python train.py --n_layer=12 --n_head=6 --n_kv_head=6 --head_dim=32 --activation="swiglu" --norm="rmsnorm" --norm_place="out" --positions="rope" --tie_embeddings=false --init="orth" --lr_head=0.00689 --warmup_steps=41 --schedule="wsd" --doc_mask=true --dataset="wikipedia_en"
Each number is 50 + 10 x the weight over its row's rms, rounded and kept within 0 to 99. Layers, rows and columns count from 0. The size before them is the row's rms in percent of the matrix's.

# layer 5 MLP down (transposed), 1024x192, rms 0.0668, rows 972-1008, columns 0-63
111:43 51 67 66 46 47 65 30 64 50 40 62 61 63 42 46 47 41 55 54 32 54 53 59 44 45 59 59 49 50 55 66 52 42 51 45 45 68 49 54 67 39 51 36 39 45 44 58 38 49 61 52 50 58 47 60 54 36 52 59 43 57 53 32
101:52 42 42 50 26 51 39 53 56 49 31 69 45 61 55 41 51 42 34 42 37 43 65 46 42 32 65 52 46 40 37 47 57 67 54 56 45 43 33 40 61 51 47 54 44 35 40 47 60 48 53 38 55 26 57 53 45 52 50 36 53 42 53 60
101:57 69 37 60 54 50 45 54 38 43 29 47 53 71 45 47 27 44 45 38 27 49 46 37 58 65 45 53 52 65 58 48 56 52 26 52 56 37 48 50 47 50 37 36 42 52 31 54 74 52 53 63 55 58 50 48 48 47 57 53 69 28 51 41
109:51 41 60 43 71 46 40 49 45 48 25 44 79 54 50 52 55 61 44 58 53 30 55 47 45 55 43 56 49 54 56 67 53 48 43 35 62 48 69 47 47 45 67 41 36 52 36 29 58 56 53 36 38 41 58 55 52 40 55 49 38 45 53 41
096:65 63 59 50 33 43 60 51 44 59 58 51 31 49 53 47 64 56 36 60 59 68 45 47 53 59 26 38 71 65 47 42 50 42 44 45 58 55 55 49 60 67 52 43 54 72 32 57 46 49 43 51 55 50 39 51 38 63 52 45 33 58 59 49
098:54 49 30 51 48 66 52 48 70 60 43 54 48 51 47 38 55 47 45 08 39 63 35 63 26 60 49 34 41 42 52 49 32 65 59 50 39 55 33 65 66 48 55 39 32 47 61 46 41 66 58 45 35 44 50 40 48 69 54 47 38 44 54 55
100:40 74 30 43 46 54 52 44 60 50 61 57 43 68 53 50 55 41 46 38 52 50 56 46 41 43 56 40 61 55 48 62 40 52 40 35 53 52 53 42 66 69 43 45 55 51 34 59 52 48 48 53 36 33 66 43 61 57 70 50 49 40 47 38
100:42 29 31 38 49 43 48 57 64 58 41 45 72 37 39 49 47 48 56 37 33 55 51 57 38 53 32 49 54 44 54 57 63 65 53 43 50 43 41 46 47 39 61 55 55 48 45 38 39 55 56 47 50 57 65 34 54 55 53 39 47 72 42 53
099:42 52 58 52 60 51 39 55 57 44 47 53 51 51 45 51 53 42 60 77 64 61 50 43 32 48 40 63 60 55 52 58 48 51 53 58 42 59 34 39 55 64 43 46 35 60 45 58 48 61 67 51 46 47 40 37 63 46 61 52 37 44 57 45
101:44 49 41 37 43 32 47 65 48 53 61 38 63 32 53 43 17 60 37 38 44 50 59 54 40 32 49 47 35 46 41 57 40 62 46 39 51 36 55 38 54 38 45 55 53 54 41 42 51 42 43 60 59 36 53 42 60 71 50 67 41 43 63 51
098:45 65 53 53 54 29 34 45 48 45 42 53 47 65 40 57 54 36 50 50 56 45 56 61 31 52 60 53 63 52 69 40 47 23 31 56 53 54 59 46 53 47 77 52 49 76 64 43 49 58 62 51 54 56 49 64 50 40 41 48 46 43 41 58
096:34 46 44 41 45 55 43 57 31 49 47 50 55 24 57 59 60 35 40 43 46 54 56 49 60 42 60 39 45 61 36 56 47 13 48 37 60 45 58 44 52 28 47 50 68 39 65 47 50 35 51 55 58 47 41 58 45 49 38 36 40 28 49 41
098:48 47 32 52 49 48 59 48 60 59 38 39 67 67 61 50 56 50 46 41 51 62 58 52 57 34 49 47 30 60 57 55 55 48 37 32 32 46 28 56 46 48 40 42 59 43 47 58 51 44 50 54 59 61 64 58 41 38 49 48 70 20 50 45
104:44 50 67 59 65 51 38 58 50 49 54 63 42 56 31 64 67 51 46 53 68 58 62 32 49 46 55 56 52 35 49 58 52 19 51 42 56 51 59 48 69 42 43 31 47 38 50 64 62 66 42 40 38 41 44 61 54 49 64 50 48 42 36 41
104:47 45 53 64 44 36 56 62 50 62 44 30 43 24 56 53 69 58 46 52 56 62 27 56 49 44 48 50 61 49 59 51 44 43 54 57 66 57 65 53 76 47 51 49 45 40 51 26 55 71 51 62 50 55 66 46 52 57 58 58 58 51 29 51
094:51 59 53 57 47 38 72 48 37 37 50 59 47 44 44 44 68 39 46 31 60 58 54 63 67 40 55 61 62 38 53 41 62 37 42 48 57 41 51 50 53 59 54 53 52 34 57 38 38 50 45 42 47 38 51 55 40 43 36 37 45 46 44 43
098:43 48 46 70 41 46 35 43 43 59 47 55 45 42 61 45 57 50 33 47 43 38 57 56 60 62 61 56 45 48 49 59 55 38 60 52 47 59 21 48 50 65 44 59 49 31 46 56 36 51 53 45 32 31 58 47 67 48 53 29 44 39 52 53
099:63 51 42 58 53 56 49 60 66 51 60 36 69 37 39 62 49 47 48 45 45 47 57 66 46 44 51 40 61 54 44 54 41 75 56 63 49 48 63 52 43 41 54 53 55 40 58 41 43 36 43 57 43 57 61 47 46 72 58 44 57 45 59 52
101:45 42 43 55 33 49 60 45 49 30 27 52 50 49 57 72 64 47 52 53 51 39 48 54 71 43 33 40 56 46 49 74 65 46 39 51 59 50 58 35 48 47 45 53 49 48 67 43 46 50 62 53 61 55 55 59 37 55 53 51 73 28 48 41
092:56 68 36 58 41 34 57 42 45 33 42 56 61 63 57 40 45 54 37 63 50 60 47 49 34 58 75 34 60 44 57 53 65 63 45 62 47 65 57 47 47 66 56 32 61 52 47 58 52 56 48 61 57 43 34 79 43 55 45 52 63 64 67 43
097:50 45 35 52 42 48 63 59 55 66 70 45 50 59 29 60 63 49 37 64 45 49 36 58 37 53 45 61 68 51 55 57 53 59 48 43 54 48 62 52 47 42 54 61 52 44 49 42 40 64 48 54 18 51 49 70 49 50 41 38 33 59 37 57
095:58 71 58 53 65 66 53 54 39 69 52 44 58 31 51 56 59 40 55 54 46 55 40 68 33 42 51 38 43 56 28 57 61 46 34 61 48 40 63 45 56 36 55 58 70 34 51 62 51 54 50 38 53 43 45 33 59 55 55 62 51 60 48 64
099:55 56 47 36 40 52 54 62 49 57 35 45 46 34 55 33 36 51 53 57 58 37 47 57 45 49 51 44 59 58 52 47 52 60 59 43 46 37 46 37 33 53 37 62 37 54 65 53 39 63 54 55 50 53 36 40 43 48 36 32 63 52 40 63
098:35 47 56 46 37 57 51 48 42 57 41 46 41 31 64 57 64 42 46 61 68 52 46 45 46 57 52 53 52 46 50 64 47 30 42 60 56 56 59 46 52 57 51 50 48 59 36 31 37 43 24 42 39 57 51 37 56 61 52 47 60 58 37 35
101:38 51 48 58 53 37 51 53 60 70 46 43 45 37 60 48 45 39 50 40 55 39 56 47 58 58 56 37 60 31 48 50 51 46 37 58 48 30 79 45 46 43 36 29 33 54 50 42 48 50 48 55 34 43 51 42 43 45 51 38 44 58 63 51
096:52 68 50 51 41 61 62 48 65 53 51 31 52 40 45 58 34 58 48 57 58 57 48 68 63 38 58 41 48 52 56 62 37 39 44 56 69 59 52 45 43 39 60 59 62 39 50 71 45 62 33 48 61 36 43 66 61 61 40 30 42 40 54 48
093:40 36 50 59 60 51 43 46 59 58 51 59 33 59 72 44 57 51 40 62 34 57 50 73 63 54 44 47 48 46 45 58 52 49 29 43 49 62 38 42 41 44 44 53 69 57 50 78 61 53 52 39 49 53 44 46 50 40 32 48 37 37 50 52
105:40 64 53 65 46 51 47 48 46 77 32 38 55 45 51 52 53 34 50 45 46 56 45 42 53 70 45 47 51 52 58 43 33 60 40 53 45 51 67 47 38 40 51 70 38 39 61 49 53 57 52 48 47 62 59 52 50 48 51 44 29 48 62 41
099:61 56 53 57 46 48 61 50 34 63 46 45 49 36 55 55 57 37 46 39 68 51 61 59 63 45 58 40 50 33 40 37 80 33 46 59 56 24 53 49 45 49 60 48 37 52 52 55 42 37 57 45 68 49 42 29 54 65 67 39 30 59 47 53
087:70 44 46 43 39 43 50 59 50 49 58 44 62 56 58 50 39 34 46 36 48 62 47 52 52 43 42 44 34 52 40 36 43 43 45 67 47 47 35 57 41 48 45 55 52 56 42 35 35 40 63 57 31 62 28 55 30 43 45 25 47 42 36 49
099:51 58 60 29 65 62 52 38 36 58 31 52 42 61 37 55 44 60 42 56 60 34 46 54 55 62 48 74 48 68 50 44 35 44 40 50 62 54 57 50 60 45 45 59 66 50 54 47 63 45 41 40 54 63 30 63 39 63 55 48 55 51 64 39
101:35 61 58 49 39 62 57 43 56 50 45 44 54 52 44 39 49 65 63 52 66 54 36 55 59 63 59 47 72 58 54 70 49 43 32 54 49 50 56 43 53 51 54 40 56 36 50 32 48 52 38 46 54 42 37 57 46 52 51 47 25 62 38 40
096:37 32 28 35 58 48 55 49 59 56 38 54 46 41 44 63 41 50 61 55 74 45 45 27 49 62 38 54 53 53 51 45 68 49 46 53 49 42 64 42 50 38 55 60 51 48 63 37 46 45 55 50 38 63 53 52 57 66 18 45 62 55 27 43
097:62 42 53 51 51 40 66 62 76 52 49 74 74 53 40 56 51 65 33 47 37 59 35 49 47 49 46 55 28 53 63 35 43 50 26 56 39 53 48 57 45 41 76 49 37 67 43 54 48 54 53 54 56 33 52 58 50 48 57 47 47 49 50 41
114:52 44 43 53 56 53 26 46 61 33 70 54 61 67 56 42 37 48 58 57 57 52 51 59 42 53 50 33 40 53 61 55 55 53 37 69 52 45 58 63 50 58 44 51 54 46 78 44 61 68 37 51 38 52 59 51 46 54 59 54 46 53 57 48
110:44 62 72 71 54 58 61 30 46 34 42 38 39 46 44 58 40 54 44 46 40 62 43 46 62 36 70 45 44 42 41 45 61 43 50 40 66 55 62 53 67 39 58 64 42 49 52 52 64 43 51 46 53 56 42 45 51 56 54 54 39 51 75 57
108:41 51 29 54 37 52 51 42 37 57 56 47 46 60 37 58 52 53 35 65 53 56 53 60 48 65 51 31 55 50 48 56 45 40 65 54 45 44 61 59 47 47 65 43 43 50 37 41 51 41 60 60 36 40 43 56 46 50 60 56 42 49 52 72
# layer 5 MLP gate, 1024x192, rms 0.0649, rows 973-1008, columns 0-63
106:56 61 49 65 36 44 58 67 44 59 53 61 62 48 54 38 39 56 62 57 51 44 55 38 65 49 41 38 56 50 47 54 50 60 49 53 51 32 41 30 44 44 51 41 54 53 44 61 45 44 65 51 36 56 58 38 45 32 49 55 52 42 71 35
095:51 37 61 57 68 35 47 51 60 57 57 39 38 34 54 51 53 51 57 49 69 48 41 50 58 61 58 55 64 59 62 51 69 53 59 48 44 42 50 58 56 43 52 52 43 59 59 47 52 63 64 47 39 52 65 34 29 63 48 47 37 31 49 37
099:55 72 52 51 47 60 44 33 34 46 51 42 33 54 49 57 48 39 33 34 41 53 43 28 27 48 56 50 64 57 53 79 41 58 42 40 64 36 59 30 36 48 55 52 48 55 35 55 57 36 43 30 39 58 56 44 44 72 48 50 46 38 19 41
096:44 61 47 52 53 37 49 48 47 41 49 44 50 45 45 57 41 63 67 41 68 49 55 47 33 49 43 37 46 68 54 64 57 73 68 46 48 32 46 58 48 62 47 58 51 48 43 48 47 33 52 53 39 65 52 45 42 44 62 63 64 54 50 37
107:60 42 51 40 51 68 54 27 45 43 48 64 60 43 50 70 44 57 50 52 21 42 55 43 47 67 47 52 45 51 55 43 73 68 51 56 40 52 52 39 50 63 51 46 40 60 42 28 52 56 43 38 51 41 42 45 46 52 58 53 40 66 63 62
097:52 49 49 63 39 50 56 72 46 55 45 59 43 43 49 39 45 53 35 41 37 43 67 48 59 41 56 58 66 42 40 44 47 55 44 46 58 63 52 43 48 39 32 60 51 45 49 45 44 23 42 41 48 57 55 58 49 46 37 59 57 53 26 54
098:48 65 54 55 41 49 32 46 48 56 50 59 33 55 55 33 63 47 38 49 61 69 41 33 47 52 50 41 43 55 60 45 54 51 45 36 61 35 62 46 44 52 49 57 33 53 49 67 56 40 52 50 41 37 32 61 55 64 43 50 52 41 29 47
097:25 51 39 38 68 39 61 56 47 53 43 59 74 62 55 64 59 49 39 47 48 46 71 51 48 44 40 48 49 53 48 54 39 50 43 55 62 64 55 50 59 72 59 44 57 33 62 57 44 61 49 55 49 49 46 53 51 56 37 54 45 41 49 47
098:54 63 64 55 48 32 60 73 26 52 50 43 36 56 58 56 51 55 55 61 45 51 51 48 48 59 43 57 61 59 55 63 65 71 39 63 67 42 50 48 49 49 39 36 43 73 34 33 62 59 49 49 46 29 44 61 56 64 56 44 39 56 49 40
100:59 52 40 45 50 44 30 33 58 28 46 50 30 58 35 41 39 48 53 69 52 59 32 44 51 33 66 48 47 40 41 36 51 55 54 36 74 64 46 51 54 62 53 70 45 52 62 61 28 50 62 71 45 43 50 40 67 39 55 49 48 45 23 40
098:50 49 27 54 50 52 48 31 46 58 64 58 60 45 43 56 47 55 54 50 55 67 51 63 58 55 43 41 36 50 53 48 59 39 56 65 64 48 53 43 45 44 22 25 48 55 68 53 43 39 52 37 39 41 32 58 44 56 67 40 56 46 35 48
104:71 45 49 31 47 43 62 51 41 30 42 44 24 32 50 53 51 44 44 42 65 26 50 37 60 54 61 46 60 35 41 57 53 32 41 40 62 47 54 51 37 50 58 50 45 56 61 51 42 36 49 41 54 59 61 56 66 55 65 30 48 60 57 39
104:56 42 51 54 68 47 53 54 45 55 70 26 47 60 52 63 57 48 62 54 45 46 50 60 39 62 49 59 57 57 52 40 57 30 51 47 64 62 57 45 49 38 42 60 42 49 35 53 35 61 58 60 48 70 51 61 60 38 59 38 55 55 44 61
102:35 58 39 43 59 48 67 49 51 43 46 46 59 58 65 49 46 39 51 54 50 40 60 63 40 47 64 61 45 53 60 38 50 54 49 43 51 50 29 43 36 45 67 57 58 57 41 50 30 89 48 50 47 63 39 39 36 61 66 47 43 56 69 39
101:57 56 54 42 50 50 39 65 55 40 64 43 54 44 56 57 48 41 24 48 42 60 60 50 50 42 51 45 41 47 44 45 59 55 47 50 52 64 58 49 58 44 70 46 42 48 57 53 34 59 69 40 48 47 48 61 17 37 45 47 46 52 73 49
098:64 56 43 46 52 48 53 57 66 48 46 56 47 41 59 36 61 53 39 51 50 62 44 60 43 64 60 55 53 53 49 66 43 52 48 41 34 47 39 59 56 54 32 46 49 43 66 43 61 42 65 30 49 47 42 28 57 59 53 45 54 32 39 58
101:28 47 45 50 53 42 53 65 42 59 45 35 66 67 46 45 57 35 50 49 47 71 63 43 62 52 48 50 56 44 54 52 45 44 45 43 36 40 33 43 49 52 60 36 33 67 38 63 52 60 36 48 41 50 43 56 39 48 45 60 56 59 68 70
098:39 41 35 40 34 58 49 58 59 39 54 51 47 50 35 44 35 53 32 47 44 58 40 48 45 53 60 55 46 46 49 57 50 49 43 54 55 34 59 46 54 32 49 52 44 51 40 51 41 57 43 59 39 45 40 35 29 63 59 63 43 54 79 40
098:46 47 41 48 42 39 50 49 50 44 61 53 44 45 46 57 49 55 49 43 59 42 55 31 54 59 40 54 61 40 68 51 39 38 60 40 54 31 32 35 44 65 54 39 57 49 58 38 45 48 72 47 65 49 70 37 66 62 47 57 42 43 52 46
093:29 67 37 65 36 48 54 44 44 49 46 49 42 46 47 43 43 51 51 29 46 48 39 53 51 54 51 51 45 62 55 53 59 59 40 54 40 45 36 48 61 51 45 32 66 65 36 52 49 39 37 51 46 41 46 64 38 39 61 56 43 62 53 53
089:58 61 63 56 56 40 58 46 55 58 33 37 45 41 50 50 47 52 50 60 58 37 53 56 42 30 65 44 44 42 55 50 54 63 68 46 45 36 38 55 41 48 53 55 33 55 53 70 59 64 56 62 43 44 48 48 39 57 49 42 44 43 57 62
100:59 51 45 49 59 70 61 52 56 53 44 39 40 39 57 53 32 56 51 39 55 37 39 59 58 64 43 47 96 38 55 51 66 45 55 66 57 45 53 62 53 42 31 53 22 35 60 73 51 45 59 55 60 53 56 57 36 55 65 86 43 54 44 44
106:45 58 47 41 27 45 51 60 56 43 71 51 40 29 49 58 48 45 33 51 45 56 36 53 40 42 56 68 60 53 54 62 52 52 66 64 63 39 63 57 54 68 39 59 46 42 86 79 54 52 64 52 51 63 52 63 43 50 53 51 56 59 36 47
094:47 47 52 50 42 54 74 47 59 59 50 50 46 48 55 49 43 51 51 55 59 53 44 43 64 26 43 51 49 50 58 52 51 57 51 46 45 63 52 47 61 55 51 65 37 61 48 54 59 56 50 71 58 38 40 61 54 48 39 46 66 26 25 55
099:53 71 45 57 43 43 51 59 36 64 35 59 53 55 41 50 48 59 38 45 66 46 59 72 69 49 47 60 72 40 38 63 31 40 54 31 56 49 63 44 43 47 49 51 44 54 44 54 70 56 56 53 43 53 52 31 46 61 48 55 47 40 30 39
104:40 52 47 44 40 56 54 43 44 64 66 40 43 27 43 61 60 50 38 55 48 54 54 44 41 48 51 55 61 63 50 53 45 57 52 51 46 55 40 53 56 45 40 23 61 59 62 56 28 34 54 59 50 44 40 55 45 60 49 61 56 58 59 29
097:60 56 65 40 48 44 43 69 57 61 36 59 40 52 53 45 61 50 76 51 61 30 62 50 73 51 61 58 49 46 53 49 58 38 49 49 59 56 69 52 42 49 60 52 39 58 51 51 32 45 40 48 42 29 33 45 40 72 66 42 68 39 29 60
096:45 39 44 68 49 56 49 64 67 47 44 40 73 45 44 58 58 45 32 37 63 54 53 54 45 54 68 52 44 53 27 43 62 58 46 30 65 37 34 56 33 57 43 52 30 33 37 51 45 50 59 49 47 55 40 67 32 47 72 63 43 56 33 63
103:45 38 68 34 56 33 50 49 59 45 42 47 39 42 35 50 62 32 64 51 50 48 69 38 44 42 50 64 49 44 48 66 47 51 49 32 55 46 36 64 50 54 39 33 46 23 57 69 57 44 44 47 62 56 58 50 74 46 54 52 52 40 46 44
102:40 42 46 55 55 51 70 53 35 55 36 33 47 47 50 54 45 36 55 62 53 49 66 42 60 61 54 51 61 64 48 60 65 40 37 52 62 62 65 48 42 56 54 55 69 48 52 68 43 46 44 38 35 48 50 54 59 38 47 55 53 50 55 48
096:58 53 33 49 46 53 51 39 61 47 58 42 50 59 28 33 45 44 43 42 27 44 52 34 51 53 46 40 37 61 47 51 62 57 53 46 43 51 49 41 47 35 52 58 54 46 51 57 41 60 47 66 39 45 43 46 58 63 46 56 49 69 40 59
105:61 51 41 47 48 55 48 54 52 59 63 53 51 38 38 46 53 51 52 45 33 52 31 52 46 43 64 30 54 34 74 47 61 65 57 42 51 47 46 51 44 66 49 53 46 63 37 50 54 64 55 57 72 71 54 55 51 53 60 21 31 59 27 76
098:57 39 56 59 58 51 52 41 52 42 52 36 46 67 46 57 42 61 61 46 49 56 65 30 46 60 66 46 55 54 54 46 61 63 54 36 45 36 50 45 55 50 38 68 43 24 35 38 57 53 62 43 33 54 33 43 58 57 52 51 42 48 60 45
122:53 50 59 36 66 58 73 45 37 71 41 59 44 56 60 45 62 63 44 52 30 28 63 57 71 55 56 45 42 57 54 40 48 40 54 31 52 53 72 39 36 50 56 42 58 47 34 49 34 42 56 47 40 50 39 59 64 63 51 56 53 43 57 62
105:44 46 39 38 54 62 47 69 31 45 50 48 46 54 56 45 51 65 61 60 78 53 62 44 35 61 49 48 63 55 50 52 57 36 43 55 67 47 39 42 49 59 61 46 52 44 41 70 44 64 43 42 23 44 40 67 30 45 70 45 52 40 62 70
106:41 53 52 60 46 41 38 57 49 54 60 48 42 55 35 52 62 40 39 57 69 55 60 44 28 59 56 37 49 47 43 44 25 49 51 49 63 41 58 41 62 33 48 32 62 59 44 52 48 47 51 51 39 33 53 54 60 54 54 42 60 62 31 41
# layer 5 MLP up, 1024x192, rms 0.0686, rows 973-1008, columns 0-63
117:59 50 45 40 43 59 40 40 41 55 61 42 54 54 57 35 45 36 61 55 52 41 43 54 50 58 48 46 65 60 44 56 57 37 44 40 60 35 58 62 27 59 40 65 38 55 45 33 34 60 44 40 37 65 46 51 52 53 50 51 54 60 33 49
095:56 65 46 52 55 35 41 69 56 61 36 51 42 46 44 57 67 53 66 59 57 57 56 45 46 58 40 55 56 49 50 65 59 45 41 59 65 48 42 63 42 34 53 59 47 58 29 57 32 53 42 47 44 47 69 45 42 60 58 64 79 63 50 53
108:40 48 57 47 36 31 32 47 49 45 43 55 53 54 36 38 61 53 45 44 46 45 59 49 53 41 32 32 61 46 44 49 66 40 56 47 39 56 32 65 62 51 52 53 35 62 39 34 71 52 63 40 67 68 42 48 56 62 57 48 52 50 56 42
088:54 55 62 38 31 43 56 51 72 53 38 40 52 52 45 59 47 53 67 44 45 35 60 55 33 67 45 51 40 45 56 51 34 35 44 49 44 37 52 50 53 24 35 67 58 41 38 51 41 73 57 51 41 46 49 61 44 46 44 51 43 37 57 45
112:53 65 49 76 53 38 44 68 35 42 54 45 43 37 49 60 52 47 53 66 56 48 35 63 60 58 50 54 55 58 55 73 76 57 54 62 57 33 59 68 37 40 42 59 57 49 44 58 55 54 46 58 32 50 56 49 58 40 50 59 71 55 49 48
103:45 60 54 32 57 53 43 45 45 47 55 58 36 33 47 35 50 45 29 55 70 58 60 40 36 38 32 40 55 53 32 50 52 44 63 55 57 74 35 34 47 46 43 58 39 42 43 51 47 38 30 38 47 51 50 53 57 48 58 59 55 47 42 37
101:45 57 45 53 51 41 69 46 54 54 34 45 56 45 48 60 49 52 49 46 55 61 35 46 47 38 43 48 43 65 56 49 47 48 55 63 51 58 31 41 46 58 41 66 44 47 50 49 39 54 61 49 60 63 47 50 45 46 54 66 47 56 57 62
099:44 50 36 42 44 52 52 50 58 53 52 52 43 58 47 30 57 83 46 33 38 43 35 29 45 49 38 58 30 42 55 47 59 56 46 36 66 45 61 42 57 56 70 50 53 39 35 62 32 47 46 47 49 58 57 53 49 55 48 64 46 52 44 65
103:49 49 47 60 48 46 51 58 47 19 63 64 42 64 54 57 44 41 52 28 54 47 58 55 67 41 48 45 49 51 47 45 41 52 49 45 61 54 56 58 26 53 36 50 68 48 49 44 47 58 47 31 49 47 40 49 33 63 55 51 37 52 51 57
101:50 52 40 32 57 50 41 48 64 44 59 27 57 43 59 63 46 47 80 49 42 54 64 32 46 59 63 46 74 53 49 52 59 54 64 72 49 41 45 59 63 40 41 44 28 48 66 65 52 36 46 51 45 43 56 62 46 45 33 50 58 45 67 44
101:40 47 45 50 57 50 63 39 58 62 37 69 44 51 61 47 37 58 56 61 51 41 50 38 65 40 39 53 45 41 39 55 52 56 32 55 55 56 48 55 42 64 53 56 39 51 47 56 48 44 43 48 53 69 48 41 55 51 26 63 35 67 57 46
100:48 50 37 59 55 62 25 61 38 59 62 35 53 51 53 44 43 42 43 60 45 52 49 57 51 46 45 44 65 45 53 60 48 60 48 43 63 54 48 48 61 55 60 46 48 44 35 35 39 42 45 41 50 58 51 57 51 55 65 58 46 78 39 49
106:56 41 45 31 58 49 48 52 43 49 36 66 53 57 58 46 50 42 66 50 54 62 34 56 54 39 60 48 43 54 66 58 59 54 55 47 47 65 49 63 40 70 47 47 65 41 62 34 73 39 45 37 50 32 48 57 43 45 47 61 50 51 32 28
105:67 58 59 41 50 50 34 59 55 32 57 58 49 57 53 50 46 57 52 54 41 37 73 50 34 48 48 63 45 58 23 56 57 49 55 60 68 44 45 66 47 45 62 41 36 45 43 55 59 50 48 53 67 42 75 39 57 45 59 47 57 35 41 50
101:39 38 64 53 54 56 45 64 53 75 55 53 48 47 55 42 41 55 42 62 53 56 51 55 56 41 53 45 44 42 49 66 66 55 62 55 62 62 45 57 49 45 54 54 57 55 54 62 49 54 70 61 47 65 49 52 46 50 61 53 36 36 59 58
098:42 48 56 49 56 61 68 51 47 42 49 46 42 47 65 63 52 60 42 61 41 49 55 31 48 60 34 50 40 56 46 34 56 33 67 55 50 54 55 39 46 53 40 58 40 46 58 66 29 59 51 35 30 47 67 50 59 35 41 55 40 51 44 31
100:50 53 53 56 57 48 45 44 44 39 48 67 61 43 54 59 63 44 51 72 69 52 59 58 53 64 52 53 46 54 58 65 52 44 52 43 54 47 47 64 46 44 53 37 57 45 45 35 42 64 41 53 56 47 36 63 39 48 47 33 69 44 59 36
106:26 51 44 67 46 49 57 70 50 62 62 56 63 40 46 51 49 65 47 53 49 59 49 51 55 39 22 45 33 58 49 62 41 56 42 41 54 51 35 46 32 56 62 50 40 25 67 56 41 55 46 37 54 36 37 59 53 55 63 68 43 50 61 54
095:50 40 59 66 59 48 49 41 54 61 49 42 43 44 53 68 49 52 52 51 54 41 40 45 60 24 46 28 39 48 60 35 38 48 55 44 63 33 35 64 45 64 50 50 50 54 42 35 36 39 58 63 54 71 38 50 53 54 61 50 54 29 44 57
097:58 51 62 43 29 49 41 35 42 68 58 44 59 45 77 53 38 53 43 63 41 45 56 41 55 44 24 63 41 61 52 60 32 35 68 35 45 52 64 50 50 44 58 40 37 44 46 53 54 43 57 45 53 56 65 18 68 65 39 55 44 42 37 39
099:64 45 56 54 69 51 61 52 32 47 38 39 46 52 59 48 56 62 55 74 66 51 43 60 39 52 43 57 53 48 45 52 53 61 39 29 31 46 58 32 37 52 48 51 62 35 55 56 55 47 52 61 67 44 46 35 57 64 65 50 47 42 58 42
099:47 40 56 47 59 49 63 40 47 42 66 54 52 48 39 50 52 47 64 47 38 62 37 36 56 48 47 45 54 58 38 34 52 57 51 66 53 43 45 34 66 46 34 44 60 43 44 63 51 53 60 53 24 55 43 57 39 66 41 67 44 63 71 41
106:39 61 49 44 51 59 59 48 52 44 48 50 65 45 48 36 46 53 43 59 70 55 54 50 42 62 61 48 36 56 61 48 53 50 28 46 38 49 42 54 40 35 57 56 49 28 50 55 54 59 66 55 61 44 63 49 44 42 41 48 44 52 48 48
097:55 48 43 60 33 51 60 73 44 51 47 50 42 52 63 49 37 37 51 47 51 40 56 62 52 46 58 52 68 49 42 48 58 52 59 61 42 59 26 54 69 66 39 44 57 51 53 38 38 44 53 55 70 67 50 43 40 59 56 50 45 55 47 53
083:57 64 45 56 79 44 54 66 47 42 46 50 43 63 68 45 38 41 32 60 44 53 41 41 36 56 77 51 42 62 61 45 52 60 58 50 42 42 55 55 54 53 39 44 65 43 46 34 37 46 32 50 34 49 53 65 46 44 46 70 57 47 66 63
100:55 24 51 39 53 48 64 50 54 39 62 71 64 61 51 65 52 36 44 58 31 38 58 21 55 57 55 56 49 51 42 38 40 33 65 43 54 50 48 56 56 56 43 59 44 52 35 42 58 37 29 32 47 47 47 51 69 49 38 45 51 52 55 48
102:57 41 54 63 42 47 56 49 63 47 37 44 38 47 39 41 57 49 50 43 38 43 57 51 44 33 57 59 49 51 44 42 48 45 77 51 46 46 51 53 40 71 52 71 25 50 44 53 64 42 51 53 49 55 58 27 31 52 43 47 58 63 48 55
105:54 57 52 44 63 48 33 23 38 46 42 43 29 72 45 45 31 46 61 39 40 60 39 40 46 53 47 35 59 48 66 59 30 50 55 61 59 47 69 42 54 58 44 56 50 49 55 41 46 45 35 56 48 49 46 45 36 45 50 40 56 43 57 42
107:44 44 45 45 44 64 51 68 56 53 49 49 42 40 26 41 42 38 48 52 53 41 47 52 47 51 52 55 50 48 46 71 47 49 50 38 55 51 45 46 44 59 53 45 66 39 61 67 51 45 47 49 51 34 69 54 63 59 49 35 54 68 62 45
098:58 48 49 63 43 51 56 55 49 43 40 59 35 43 69 65 54 48 64 56 55 47 38 68 51 51 42 62 39 36 44 71 59 54 34 52 56 45 38 59 46 66 49 45 60 47 46 64 52 33 46 47 61 47 50 57 27 70 53 56 47 44 53 38
091:50 38 56 56 24 58 62 52 37 47 57 51 56 57 51 37 43 59 56 44 48 67 56 60 37 46 58 53 46 52 50 52 58 40 39 46 41 67 44 44 45 66 45 45 39 72 38 30 55 53 40 48 38 53 48 52 46 37 51 46 60 59 46 32
100:30 49 39 50 51 59 55 50 63 53 18 47 49 54 55 63 45 56 68 67 56 37 48 47 52 53 46 58 47 78 40 54 34 51 41 66 64 63 47 52 56 58 44 52 47 46 24 64 43 55 58 53 43 41 61 59 64 38 44 56 61 54 44 32
104:42 47 58 62 61 41 28 38 45 64 67 33 51 60 45 49 43 58 36 58 43 61 51 59 43 50 59 47 34 42 44 75 39 41 27 27 54 41 48 54 62 50 47 54 57 49 49 55 48 50 44 58 53 49 49 60 50 35 44 65 46 35 54 46
106:50 54 52 48 43 63 43 37 46 42 56 44 43 46 55 49 62 44 43 55 68 48 54 53 59 58 53 67 59 51 37 50 53 50 45 48 45 53 52 45 50 55 59 57 52 53 50 59 44 38 29 34 56 53 63 49 61 38 58 25 43 54 60 57
103:54 43 57 52 48 47 44 42 36 38 51 38 48 47 49 59 35 72 66 46 50 41 43 38 33 46 48 62 68 63 42 46 63 49 44 53 67 51 54 52 60 37 61 53 59 51 65 64 57 41 51 36 49 56 58 62 40 53 44 40 50 57 77 43
104:35 38 48 62 43 44 39 51 53 43 72 47 28 51 47 43 35 52 64 69 61 56 49 41 60 49 41 55 48 44 34 56 50 46 49 62 39 42 37 60 65 49 60 52 52 67 44 48 27 71 43 57 35 28 37 62 37 43 48 50 37 37 35 50